{"hidden_size": 192, "num_key_value_heads": 6, "norm_place": "pre", "qk_norm": true, "attn_scale": 0.277, "tie_word_embeddings": true, "init_std_qkv": 0.0361, "learning_rate": 0.0121, "warmup_steps": 0, "schedule": "wsd", "decay_fraction": 1.0, "final_lr_fraction": 0.0, "max_steps": 10923}
Each number is 128 + 32 x the weight over its row's rms, rounded and kept within 0 to 255. Layers, rows and columns count from 0. Numbers have three digits each. The size before them is the row's rms in percent of the matrix's.

# layer 8 MLP up, 768x192, rms 0.157, rows 657-767, columns 144-191
107:138075133130163230101120139158131147128152104106133137111169159164123158092107237173073149130136142077140166116150151128137137126118138155147118
095:145061067138173173117102144152162145110152149135084095146121131118137082123145136134122110143124136124140050124134145151137157155186125114106103
080:122116121112157132131172083095126118185120099106126160130102147147109155173143138133127177073151180084147154139135092076116115141168162165143140
110:131121132163146099077122115102144112129140170161078098113149182163162205147114160105098119127151083127136155078089129154091073139136141119163143
096:116063103130091184106110148133149106102174128173174077137121138101157126152130114081142118158137083136129124149099162107164102171202117154191149
083:083113130143159101112137156158136058106146110098160131116156182149181090054175128170103143154140136142068149147099116132125104116114091091101105
090:104163115105137192149171110112137079167179173114130125149098070112176083098114169078125174133103143095138130101128185142114151137136147077123123
091:098145136129137086153115163140057144109062144088122097091110142113132105149159109126074088134163170070182113074149092123095164114095096191153130
097:074127136111123166156115094156124120097137150124123139123142175096138099141144142153103197124175161122199143128171117100149130172121107101123127
098:154126088146067115106190130096100157053162101147173122095082186084125074186132121145129095186079175167115139095155157065151163165123117099114094
105:087108167194111114147143086085156140109079156130153113049188150129112127190127168108100123186125141138126133137091178122124159168119127134172115
102:120125121176123130123117085125183153141162132105040152104101105164144085115225158098084113121094098108161153123111117136180180161167109182109122
092:102116124160082150081112176134158089131109127174144109085096110171157132181141126113173129104135145140106099076126126124088071088123107146100140
099:147186135115128159075137218141101125111128173108141150142095116084092125111163129138160148113090193197142112113169125167088137153091094120117125
092:148172176115134142174118135145062111140171072162141129148157184133122143081113139095140112142098111100102168119163124109072048139136117127147101
107:123109114076089211155089105248154113074120163105198137160140157089195076147049093110144149109128043128124189181108138165170173126119104148159110
095:094153082193167136145114189136122136108155164075120152104143067128127175111135152068096098137080133141111122155097160128184108160145094139156156
106:128163080120097125139188194181150141130119170139109091124138122129085120144156110108174090175092105111128132117081112180133107145136098086117133
097:138155064118141076107175128135175126143049080119088107180136178134171111171135158093132180126074139150152163163119122150135129149188097171148143
098:159159149116081165131136088125093147128129165154134141124143149092080123128107111180126156209151111136077143177128193111148125138099154118163211
100:176116110128112135095135093127191204079141141144073113103130174113114043074090119105106115140156130114172152077110070133144130158156161106140141
092:065129137152140128132048159115121149111127083075119135198148144168118141068109067104209199163126173101115105101107093174107109104123073094166162
099:085079147180187134145147137095152121126137102117141136113156142199126141132099160125133109113161103141094151092111109111185160121127167135133102
106:154150052141120126111154127089128167178153162122077152199132144148110141070083067124117165091150133139078109123116136121104131162124137088150165
098:088190024129149168084144131166101087064147158187165136113094133109086124128137149112104111150126081172124154200089138130144114135099125090121159
105:154100144102168077130162128161141110160072158093121129091155137133092122174099143103130136162150121127151130102063164128076161123151107156107137
101:133121061105102105119129123138081157105097166130179099149106096143224111158137156117122058176158136185137135091154098149085101110103097133130117
104:086088162108215139115176114138085096128095125110136088100090155159187165152151143128082084079102146139084108106125100128146169098101088133068191
101:138173175083159114134129135128133080193107133089174159083172116153127104156092115145127132161132163161115144111124118105139147133063120105131169
107:120142107178087146157137125088141142171015161093083120190134140140140153110122124118125162117119168130107107109125098159122124148106118096168067
095:118116120181136119203107122161128141119107070173088093124218135115098094072100151207092128158145109171094182155126092139075095122090084143172140
092:151109117120142158177109075071111118137165164173124131146140141085149126083122154130125134086139133158126123183094079154072117148137168166119087
102:077145137086178118147094139128190122195150137155136113106165135067066121168144100092154146158130104107099151173135108150166116142138127062168120
090:107129131126120159139088089085158168096134143130148120148121101175161101114141210131160138119133130122159108109125081062097096107177162063110088
100:141132135126107097109140105116193166066148125136217167196112168088075192072161095109123120092140096127110126134139146140088108163098127109102140
100:079141118118156096137095138098180111051163073132139144109138141168096123114104150119122091095062122096151165167126158102116089151165154146159142
090:128135088117133133061117162132156216151108110150150127163083110161116063090094123150168039163162159164108164093100145121135075141119147132163144
090:104195131118160065089144173148208105106030111082184092189153143160135161138102141140128130133155148171154123093157123103163113143175126178122123
103:124096055128138055125171129079170090129075175116096116172128134112141142088160129093112117145130126122160108103141166172093143165114139092146108
095:105137128169137114150128120092091125145103162197108103091128134103142116118092122100091102208073107160153157046147138180121105097111159147138105
102:083062129084110100115133107134102146055084159113073101183125126153125131168103214139011092189159117168158144131141149079147122158173097176118121
095:106086117118076103072105131162110116108149123184108077181096163178160141066108153098100099153134144089122033122091083140108063154124142117111124
090:114098179061140142099092116099117161116131133151078108095150118193151063092158119167120110171096101115169078131164090149125122163168103143160082
107:160153103152190106094109128118135079106102131125049137113118158111168188161147154178098098192138116075165127101121104110153141180131118113166082
114:131112134105130115130155120139129175108114173102151132078101187104141197077185166088154164122122130148154091094067200237081135125128129130119096
098:121141136096150146168108166162122131087126129110141096125098114205124077096153169151125067089065150128119128170077091123139098163150144171078117
098:090126109094163122161134147098128146070096146108092153092084146117140113137165177121179141120197101056151102120069057131074101142148121148134163
094:095152091118062068184097160129117087129100091092148108171086106128165113071147153175132198147133126149141135118135084133185162159180104123160152
097:140102125137103184214121142105187093151107152107154082121127120023111139129115111086130149138110151106158129093132101079134109147043089147120125
101:161136113101139127157113113123153117142123096112137097111089171143165181140139208090141112133135148182111093073105177156166125130146118131160107
109:160122145132142121145133184122083119161099070131154115133098085158184120114138111076069146055137123155167088105099139167143090096128129150116143
104:123144126152157098114154181128107142192137072168128105109048092141128143134057188118181148135114119107082155094124081149177140137106126126082156
099:092178145155146122116131177173097196062077103128132115124149068090189164158148156130176084108139119139166088136101119114134140195153138041203089
096:076159134167174169106088158099117150120141162041121115102122184144140103065148147156131148156143142097130140137111121168157107103118115147088184
100:199115105126191159152077124176167145125142118067128094099199127113095082151099102144120083068183118108131118147087153151128106153121105140121108
103:125093086082168138116083142138168117125063124195136122099178129174127110120109183192169128102120083144196090099216114106099116129142055085136118
104:181152088110188128146150103116144166109115154145199102093162136125157166166119153154155139115122110080110157126170086086127133192148142097049163
098:063103087115133104160198170179105173115108100090144092138134112147199078132136134132114126099124184136112137132062142127074118132146167183120125
086:181052151139114121162197169146128114180094114118126124163079140111132136143195130133090151101081110150112099139147089151058133094063118156125144
077:173162087104107092133055121176093091129126093075093153119112097170105131139145095084099134174126174088201161083155151157102114159165107091135108
099:133151139101163120153081100074087154134142069140148125114124165086151104086123130118127100073111179165166090137132114139165114166120120110132083
094:139142092114157154103139132144126098152081125112091123172082102157094145051170128110093124163140152127187087152109131118137154141133168153158117
101:135124096145155093117107107164132166087124120048125124146158153069155126118124149120131130163119136118113132151152064165114115119057088192142129
095:165152175157108167098174166085167154213136076141130110139059133098164074151118124097124190118162089099183179123181118131097142130103153148138133
094:131130120067109144175123176120020103111090121159086155141162171218134134125082108167165145115166072105129144135123124108137068150103143169109137
114:143123133140104048096157107097083111128139131194117158120128172096106077149153159166121120152139147156139129116123180128098150106152112146077122
102:133093131119110114119126139144134103132081114148110139154141124150117091137089211205111094124175137076044131078154131089152154184102138155121123
096:199094160142129146118111146134160132134154146154082135105145100120082074136149062130107116102099098081117114112144088129147183132151120168165074
092:130133191121090104132171122090129106169120102123169162158105117076212123146172166118115076095083098146126138139143161075127119147124150115159146
093:121074146117109122147098159133160106122165067133149070129134162131109103096094118090160163148066188178140121088126164088099111085129181130134113
109:135070072120108123112168107066141161200150079177166097112174130148141207180106153081132136087169124097107185112090163135156106154104150129121106
109:112117122080117130101115109098118160101090081112093162081090159073128139170097123090097124062186104097107168128173146155152205127141155128116151
112:107075142162126151112175158141138096133098126096139127126142127171079096167111151124091158163113145138128163125088172074164193184149124167112146
105:125147185184121116084108138185125150147178135106166116117118148166094066102179111091060106118142128118122126117111134130176118107159116091106168
107:148097137144077124130101134220090161119177164086149127195173194105121133119089108109098064141171102128134151181129190134146132133127137096102113
091:111126089135089116122097080109174103191099155145079125083150090132195105136140184102100038131139076065096152118101151151153080082167150122128118
102:118155122189102113143182123132166122182117103124118049130088118113144146114138084146125152145100120122156089088168131147101150089073117137113142
101:159081140132106135103178166155123127110112101131095125128176115136135101100149141152141084102107163084130109169090082117099186161156148052145120
102:105099150173143152132098083121106142191171140084054086072075183096081131126160148111162075197106089117127101096135091151125124110149112117149151
102:144143087156083168140206091139165149097123055102145116089189157098173189151162174139119146117139135151090127113125113123155117160143169166105125
105:173098157118066114112102132134076145153111117102076162116177201154149024167143137155075124132122056109149213142062074115129104152169095182145155
085:128202174137124105145125141155122124076172125174122099087152143093178123092108167163123066148116157065084107123172135077128140130084097159077186
098:104141171063129148196141154151200147131082120129131155085124201159141078086157150131164131153130144158100149065098144155163080124111056132115076
098:085179091082080160134101137054105130164185162131133148060133118117124187102131032091156124114126165195088118104151145109194088077078126101125146
094:138114101114093089182143130144128182093094134124150084169156091168184184143072157164139195104185128081094088094095055138136159139130120101115111
100:057108163140186097146175159066150144065113092150153147142132130144103124110195222115147123129158151180168100104089164092129109120160133111156102
108:184097127178172125085058128119168061159073118156104136200085174092115127128152153096067157133068121158088122116161117132093197131132124166193145
081:113117189090148134073171154077108168129096171195139128080126132148128066166089124103115175117190166110138134146125091072139128123161127130118126
097:045097125115102114187085163108144088154109177154145131145149095137104081150100194173085105050175117196104089104146059113127117131200058150117143
115:160139117104144136076150142123106123153119139084144120151153128171128083119118123129115109166114110111063181137126174139112173185109077137096160
110:152156104094173138151180144127137161129138106152187147118098173095162055151167148137096136109111186119163124142119165109107128180105130150101081
112:100114107171148076123118154101094149144109093127107120139129088116117162107100154190091184190135174165140125116142251143103149155094187104068101
107:142103113103082100147151103065096120159097118100130162198098129201109137101120187153113163062086127136163136142108128152182107173102175132191120
093:047105142094149163080123112093191132124133117177154126178139149102153106123145131099205117120071118139160111095147070118149097176124133122134163
108:122104124120093108131126133102113110150086129156108134150202167132126185098148139173202086134110084148142121113165145088112131157169144091160114
105:147144016163125138151096163139117146135115207065188138136057114197115134102161141179169086054113120088082157110096167114149095154136173134146174
105:099194093083108132079093096141092128179170065112134193166125136121121059111128155131167141098121145150172165110171150174161085114115133134101209
096:104131134136125121063034120115149109129120124100142142101109189063128134098109095093127109123105071107119119128168105102131152128172141148130166
095:133101116064098118131081114167116073138127087112134166130115167113083127175069140146134110095145137136120137112179109141117108138041048199170147
108:163111148109075139182184074055134134162137153072144124104138144049163136134122146129108041167067137132135101071100147153095107138154116151113177
093:136151111173141111160126113075165081061105188038133108151089109134126180157115146110095140090163116189109134164162139130197131136150130068179144
094:111131112146145144112056109166109113104180118112165114181141132115138111124157135159097165103185131142127092089104132112107063212131124171105179
097:129157102084125141159130118114174122198160166114107113145073140082149101121174114116124152147146129118131080095157139143065080085097173092098159
106:117052133082124099089109118127102102158124078143118148123189139151157183067105121158103114132122151126130097140124135182096080165063132110190089
121:188160142165114158098180096105169134125104102140101140120128137177114129148105201138080109112147129200155131103141102088129094128133103108138129
102:187051117145169142108197108185122122115088127080117085065145124126103096109159156147142176173109078206149151163137088135117119146116119129117097
103:168152115079197165136121123193111137110132133194115050185024108113137107113109099107121152108129171129126153107112133158140087161129113089084154
090:111128149217129147116124148159121089111115153089150120080113138081130125161145135092078153105149126148143177094164108083165055119082125122128163
105:127118174187195139137163127101142143155188140134061115131098139096056070161165135114140122114071107129096223114115140138098103137077105179072123
112:146107118155147156133108178116073139129149168144098101098097141108141115094111110100171128146150153077138120095088104153122217176137103153076184
099:104126063142161123076140117126148112143122151125138118131145149081138108134100144154076134100095079133099129141122139159195089093145150143105229
# layer 8 MLP down (transposed), 768x192, rms 0.079, rows 657-767, columns 144-191
100:125185128098103090101074130124111148093156110141139123139135106125126095094186081101135123098140167078101177113151081126177121117070150134084181
106:182101174113167100130116135128128106187110096137088119096152127168114115139151073151115088153138139111150135166122132117118121144155114152152072
105:166157082139124130177132132096104178123123180119105078151171147095105106201123111143173103125098074118140149105159136130144099157072125137133124
109:098197116116152142129147071162100139141158128156089148105058172145151182108106131104133184160155093116101153104114152153095117177084164119136117
096:077081169214073136106108103132142132132168081130123120174122136092155135183154166141143185116156130108129144111187110074080131172139164102119105
099:134170120128122166132138117129074187166095134161175084115166109109122113094179106109165110130103089115129173179169128158102137119108132144154147
088:126120102195122150093104169164086197119141089126106097117154125129113128107144112136156145080173126127122112153081108194084164183099116176139188
092:145115171160092128083116086102171112161167121137106155143151156081137165152109109181165098134101122137100087126208179130121116150172130067131086
098:122082127128116056097113093158064129144174123122184146143082131069185103142112150146176101116072171120114123159122112119103084097203167104124093
086:158139133089070110096090161162103097132114145137112093105129107141095055144127101105154183138172141077129109097100114199127160129104123150085076
093:147184148093118106120164138180179118118162170116168169135114119158111097168124143068150098098130135132129181145140194038145134093113133133140119
102:173212135055092136109062154153120167160150108112117124142188168126102158172160108108111110195110127132204126130169122149127144121174148143091085
089:138135154095148168059177062107110151120144078116151168140143149195162153118089132137103143119138168124151146153093081123142083125126105124183070
100:079179107123133119133157210070120126123125198085148115135138100146112154215103115169115164154133115080111085079125127090196155163158148175061136
104:108112194161106201172106167144149110098116096185209108150101153147105109164131111139150180116132148076154108117088041095161087140149073163108154
103:121103104144143114105083152142107144127123110071115126191149144096073101121148147097089161107149218175051083129131104134112081140162207173092078
090:125136153159169092090161094059133041104110139195059103173141092095079105122118093204109097071140152096085135095112115133150113099083163124075120
106:117119096151142124093150122139147115141122081162121124097142138093107184121152115121165127191110162195142120121101113164217140121154069086144134
094:147098099101095124119063103108124139111102157110115162147142149148200110143134189106104156140100136073123100172050091126084144150117152085109108
097:145112117108114130146153129144141106063123153121102172147101068107107131150131114129134157082108108112107100121154217079183135118142180123128157
108:153148144151134103153105147071141143107108083153105142113105138149141174135132114132144038129158117093191146168124136165103121111111134089225155
083:135140141156122157138138130119107131142139171148125174160133142064141134172099174112047105123108060115149130155093103143103111168097170142129096
094:118104067148073136118114148153077145148190097158121108123148104170074151184167148091173128154104110168162152132119159153139037175177101068106084
121:154165169158166098135101117146130088110167143160122135205081110192078140134120141132078118156082090113152104125095183147125117104159114093149160
092:105099115132078124164150140111115137105150132100124141113206122133160154082104145121147141173131128138152126120062132137102109117127130080161127
104:180113101133113153106113146122071151155134145153094097159108134095198152100131092154178096131143118092167156148112081153106105134143119122101167
098:105160163185103141118132116053139118088083137112214159193152116055156184182116095133104130135172144056138150099112108107129100094120148152143136
112:062186160120137144144218063146151137151086068077155105165192136083109126056126133071103089151125119140076108131131136074103188068119148116121181
101:130137160118075084088158129128143129099126099129186170103059134189139145102161155085119097144099139095176091124136158139135088146114124161113131
110:133146182124120126081198150147067171154116105120111198138172142075081161126107114142136121127086113113101158095175140188150108146084145170109078
093:127134125102103166162123107085127085096136102142135126115137111161038123122164093128114153141185180067166174154132126040149152111156113136157169
091:124172191095137120106139145203180135092101104131139127082099124183121096168154161065146149150141126146099143143152175092155163115126120126120182
104:097138125128218110078097120101154102188084114091105114078099101158142184105086163163185140130136137133060133154122127138121100150106124131083120
092:127112148124132085146130118117102088176137092098143133083100129097152132122144106162130164157122139164116108178093120118132120126090145147183157
104:138159179138072158103162141119131115154135086179140133116120134044126128125150107163146096126142172063148099087074113123138186106127156123107136
096:136113091131155167128137105145153154184121116125115095184085128086114162108075089132095188163092226137079180082132163144148131111066186091106083
090:129136119124175177114103126166071141079107152155134114132057128153161206112160139106042174112117181114137103141145194137140072083127100119141093
102:162113137163123148086114174105097071076132140178144137132135111072099114103107158146137107072164082067069122134129102167146140104183110174082116
098:187106103154109130101136162145120142110106173121171157160130147185044147067114080154127130113096112117122120140099089147176129110093142123136143
091:142121143116121108108069119148126121150175112086114148151109120102060068156195188133128101107107158102085077144157104089159190137089143108161091
094:094121104076119115086143142148110111100134131113056111032076094147093160171082135124106200134152147071194144080136121107138143119146124150152108
101:178145128097041176101092084131193154110130166128170141114087129134145089158181056116130100160126111180113119142182104090136079079155194134091116
090:168124139149118103089104108139121116132113165127214093098156090187110144073127181145092146171080139122138149165106086160134106092184115139102117
101:139100125110156112103136194109130100119091109204124104107170103175172093044127068103121094128142120108142153101101120121137124089154071115175148
109:144121061097136126143086083124222136129137116099137143094101143127063193132163057107116159116067132171139121133115121144111144122140161214097175
092:136114159125147133114073140137152141113128151137058130091156143148063143148197114147035184165080093174179123147128117091091060100141146129119122
089:132160103147153155140100163100153123129070182155135145121131107148135125139180120165138060143136119099131121124110117104113116061110126126104161
091:147093177114140116143072075122107182132117127156117154149130172151097146060134117113075120088124083131103139156182130107121124167160113134151085
091:131189169113133102105117101096129216106111159187183180203132159112113126146121097130150160100170112096134148082077119142111163124178059146081136
103:080148148126105189113091112116149160148147127084137152142169169117171152152116144139104147175131151095156124126091104144184104132127114132136077
111:136066114136159124177141106178158192130074137098159147118133156101133119100119126098121126099129093064140142124105146108141065110160121146163147
107:118123157154162090093116223165109151137126114103162134101104189125119146176159095189151150110094132123131132143163156134148158065119092164112085
091:150064168185182074113119115114143200168137145194098172114158156121150143039152151091100069111092090131098161102080142074125109119066147114155153
103:111165135148111063120134159106158164128135064130161107064145137110112118181149125147136180054133140029160073144103139107161101138129087118158147
097:110119144107153129160130110117175076104113131166132145098091173118160107125181110104144164111158159096204120112163119122150140102150175132107125
109:076125168161157137098125134114157127099159157121186120074154080115158173141131154134041129154112096122156118166124110081147050110043119116167069
096:109102123113132143055156107163156125130089144133135129113144093129128081130096143106156180081150148111174090138133113121102125108086114084107138
113:127129151145170172192106167139203057152113208085108137111124152180102124165145167119152069093169096086152126158165119147059172114100129163109107
102:157174152170110108096113137107087136181167107126178170176077113089151066121174177105125128165110134086093167117120079087140115143111160113146145
095:124118122167089118114158155131125149190095138178150156161132135162161127163142194225127179104142089156059090119072131080099141143132117134067129
102:147147187149085134156110130063090124131128127095107097084128110080112145144133124117140078062141129107123205146140124122164177126172059106110079
099:069155113184101139133137142100121095142154150126102106162140159035127138133106117082139135107157111130109150060163085074120195117119134124113136
111:104154103124131117109150182115176076170183049130099104145087169126153145173177085141158086208112122188161089082112176135158151075112164084154150
095:121186129124120127123067128121124159172100119126190086131176125150163098118121102158135108110067146129145124191141133115147119119073191133116115
096:065120120136140118136131129109125147092157082137120135131134094081147108152115167128138125133134158132129160192187134121124153092150118145152123
110:195147130111111092125098164135093145117153147163082148141102193125103134118160072096091064105167125184165124195161206147058168137114080164160108
094:110138210073115147178128101126102113137150115110162109132080131073149162130168125117133120164136135088172100052088101131084165088132067199139093
091:215130137093113150056120156169149113150095132113163127189165178191088156073089170139113193151155088107100118107101127189127139119098170065152096
107:099099118101198114111119159150125116158115088139120120115130185139088103103121102107155169155136155157166153126129154105153131201082073156100126
091:128205140178105119122186108091080194134116127135050123104043133112133070053124152149123162121059112111114124182110086064134167105108094194132110
095:140127120147083098111156057123092128160131073127175074099117167131141185146116158073110116132130128082152143072119127138149153202112086215131148
108:100129138137204125119162125100120142094096071138115064139131118119124045100141153113140099119144177154137139146112115144147137120086145136093114
108:107119153146179145174154133121083101167149067139084130148141098106092144105145159115101217124115095061107080123105088135109207113145140122099111
097:119131112155077127161159139162068120181157083088116100099113140103121094096087164131134145145144137154093148084114121115134181148132078131047119
101:139097135156094102123075094106129119065098174088210066098107051122091144151140167087142200133192172089134184146082153102156137158160117188137113
088:161137194084135149089074061144133123123119084098100148164135123131117185063082132112104081133094169131138121156043106118152184090205158131164172
094:082120150138148132060098183151122155144151086096122133170113049143131131222077114098100145124177117158141129081115179128115149198090143092122167
096:151161112079158085125161101130146123098129183088071082088117122130140131126191136097148158119139141138106163166185105097122096175148188124149127
093:093170014103137116129112104131107144150141153193211174096156111079140057165126102160122134132130161165120126141099122123138171156097192172183146
094:116153088170173104127138100129108104098163101111133118144149100111136097093140060119142145072097158144154085149077206169175124125203183092124170
100:120129104098124110170167130125123125083127099139107142131056175132121091113179078104091114162174106162126072128145085162080160154043115132096111
085:111082101106142166108129137083130145147111094046108152147104119131121145143152121106163168052167148185108194128120115165174163182142181079129116
099:136126077045191175165192095064140111134147134108114163079072165126161054169137165120135126132103162108121137118092102128172107052090169104151168
103:141100065128130114110123103177072201169111105109129114136167073140116088145045152186136104105146119104121174124174114158137117152148149114129127
097:109073156175145157117118144103096088119126091144100132109077102178143148113126186126142092140121144043110118131097148128129100103176123183139132
103:162137098101110106165190192115131085082100092062175099110148147073122097073114085157161160103143096171090103198096166124120107123087116116092126
105:156167117170149189179099144116123076166131116170108063172092129168193115182133140131107131121121142120089088143126065117101242129163119163137140
101:122123110089111068142116167163138103154110122151148142149158119135144181112140088123126118123126141067154163157091083190147107075129150058086160
088:166141177100041099139087133127107227104150144170155151129138122145111081100108113062119150109117122138090088158156091078124062142175109085108168
120:112149141159110138136125120102131127116115154129098104210079151107181177132143084153131128140140148132131111079162141168139094103131117021123105
092:126152144135142094129144153139097094132168076122116159148094144074135098154152128135100180093108172083162147104137088098112099130119121101096136
108:113151145129117134093107210129129116150134097102088096084081113151115144153132127142139157177173130118117147081126163118092118103165137084030087
093:107155062148187166143126182167172125071121156100104148145125156137074124099148137080103147139094187121126158185137111163077140105114108111185198
090:160139096077149123110152158121097050124086075082124154140074143150121155171151056151130187149149108112114131136142112105112193069154128147144162
126:150151124147105186103115094112080106185107105057096148138126095192135121008121150160158099109099093175201103087155128167106125167085105119090130
100:122100133119123148110165135132120119149138149128189126064194159165130135117109172157098065110121141182118142157108090107136117116200076132166162
096:134159199079079122110092045114103124145102140085126123110155085141166151179070157110115184154208118077122184078206123137067173100163132155148166
096:123095229122129134172138078144180095137126185104091161083090084154145121178158145108188117149138068153103092116158130135133134096124087113169170
099:111178142115104181093139098166119146109123131147104157139179122141139169178133099130132082155176129097165147133167119184041116110141220171112159
101:102111116103206164141131131163135143128113110089126063087171129083137098118145085093108150176109101162122114171164143092148165165111092111117191
098:126048063157144086168099199142102162211174094201098103168168137147121141203188126128116105125116098123121175084120168139092133135184088128112099
090:102087173153137141109102148151109118107118122091118129107114100080102152143107114158141109120201086129143130145174149129083152101093091068119054
091:170097166168122109167085106089158109160118106123136162155149130150157088109169145096088121100132070134144204078131051067113164133108206175096140
093:089146101150168086155122134141104146109089072133188086184109127164160185097151084064103151136103146124131096095109133113128154167133109073130146
111:153139130143112159113115173200158140094122146107101140119103250112171162188100124134161136131133135110102151165168120149148112148126157162113188
108:126200132125119117129098097150167108124109152066123107112144139154119109130151155134151116121179120097177092157110138093121151101106144111151171
093:169066110099131121099115095149078112149125167124114183156090165146157154111126181112102146106111094145155094099157150106093116149162185114156086
096:094103130179131081141122132128168098105166117151148149163162094103077149162111142075145189099236168168145123106099109134163047128095122120137133
101:049072098120129146161153119124131194129094180110138100149093135137155101136096183148130171137184106115168095117059071161123148179127125140127136
097:128189162116083121106177142110140104129126157177128048127159159116206130110147117110149164112081121083182138106103119121131141126125107134128196
100:126127126133124093099104172129169146133150098166135085090109069111130129162135135157128118136123180111104073129099088095146171107113095154120131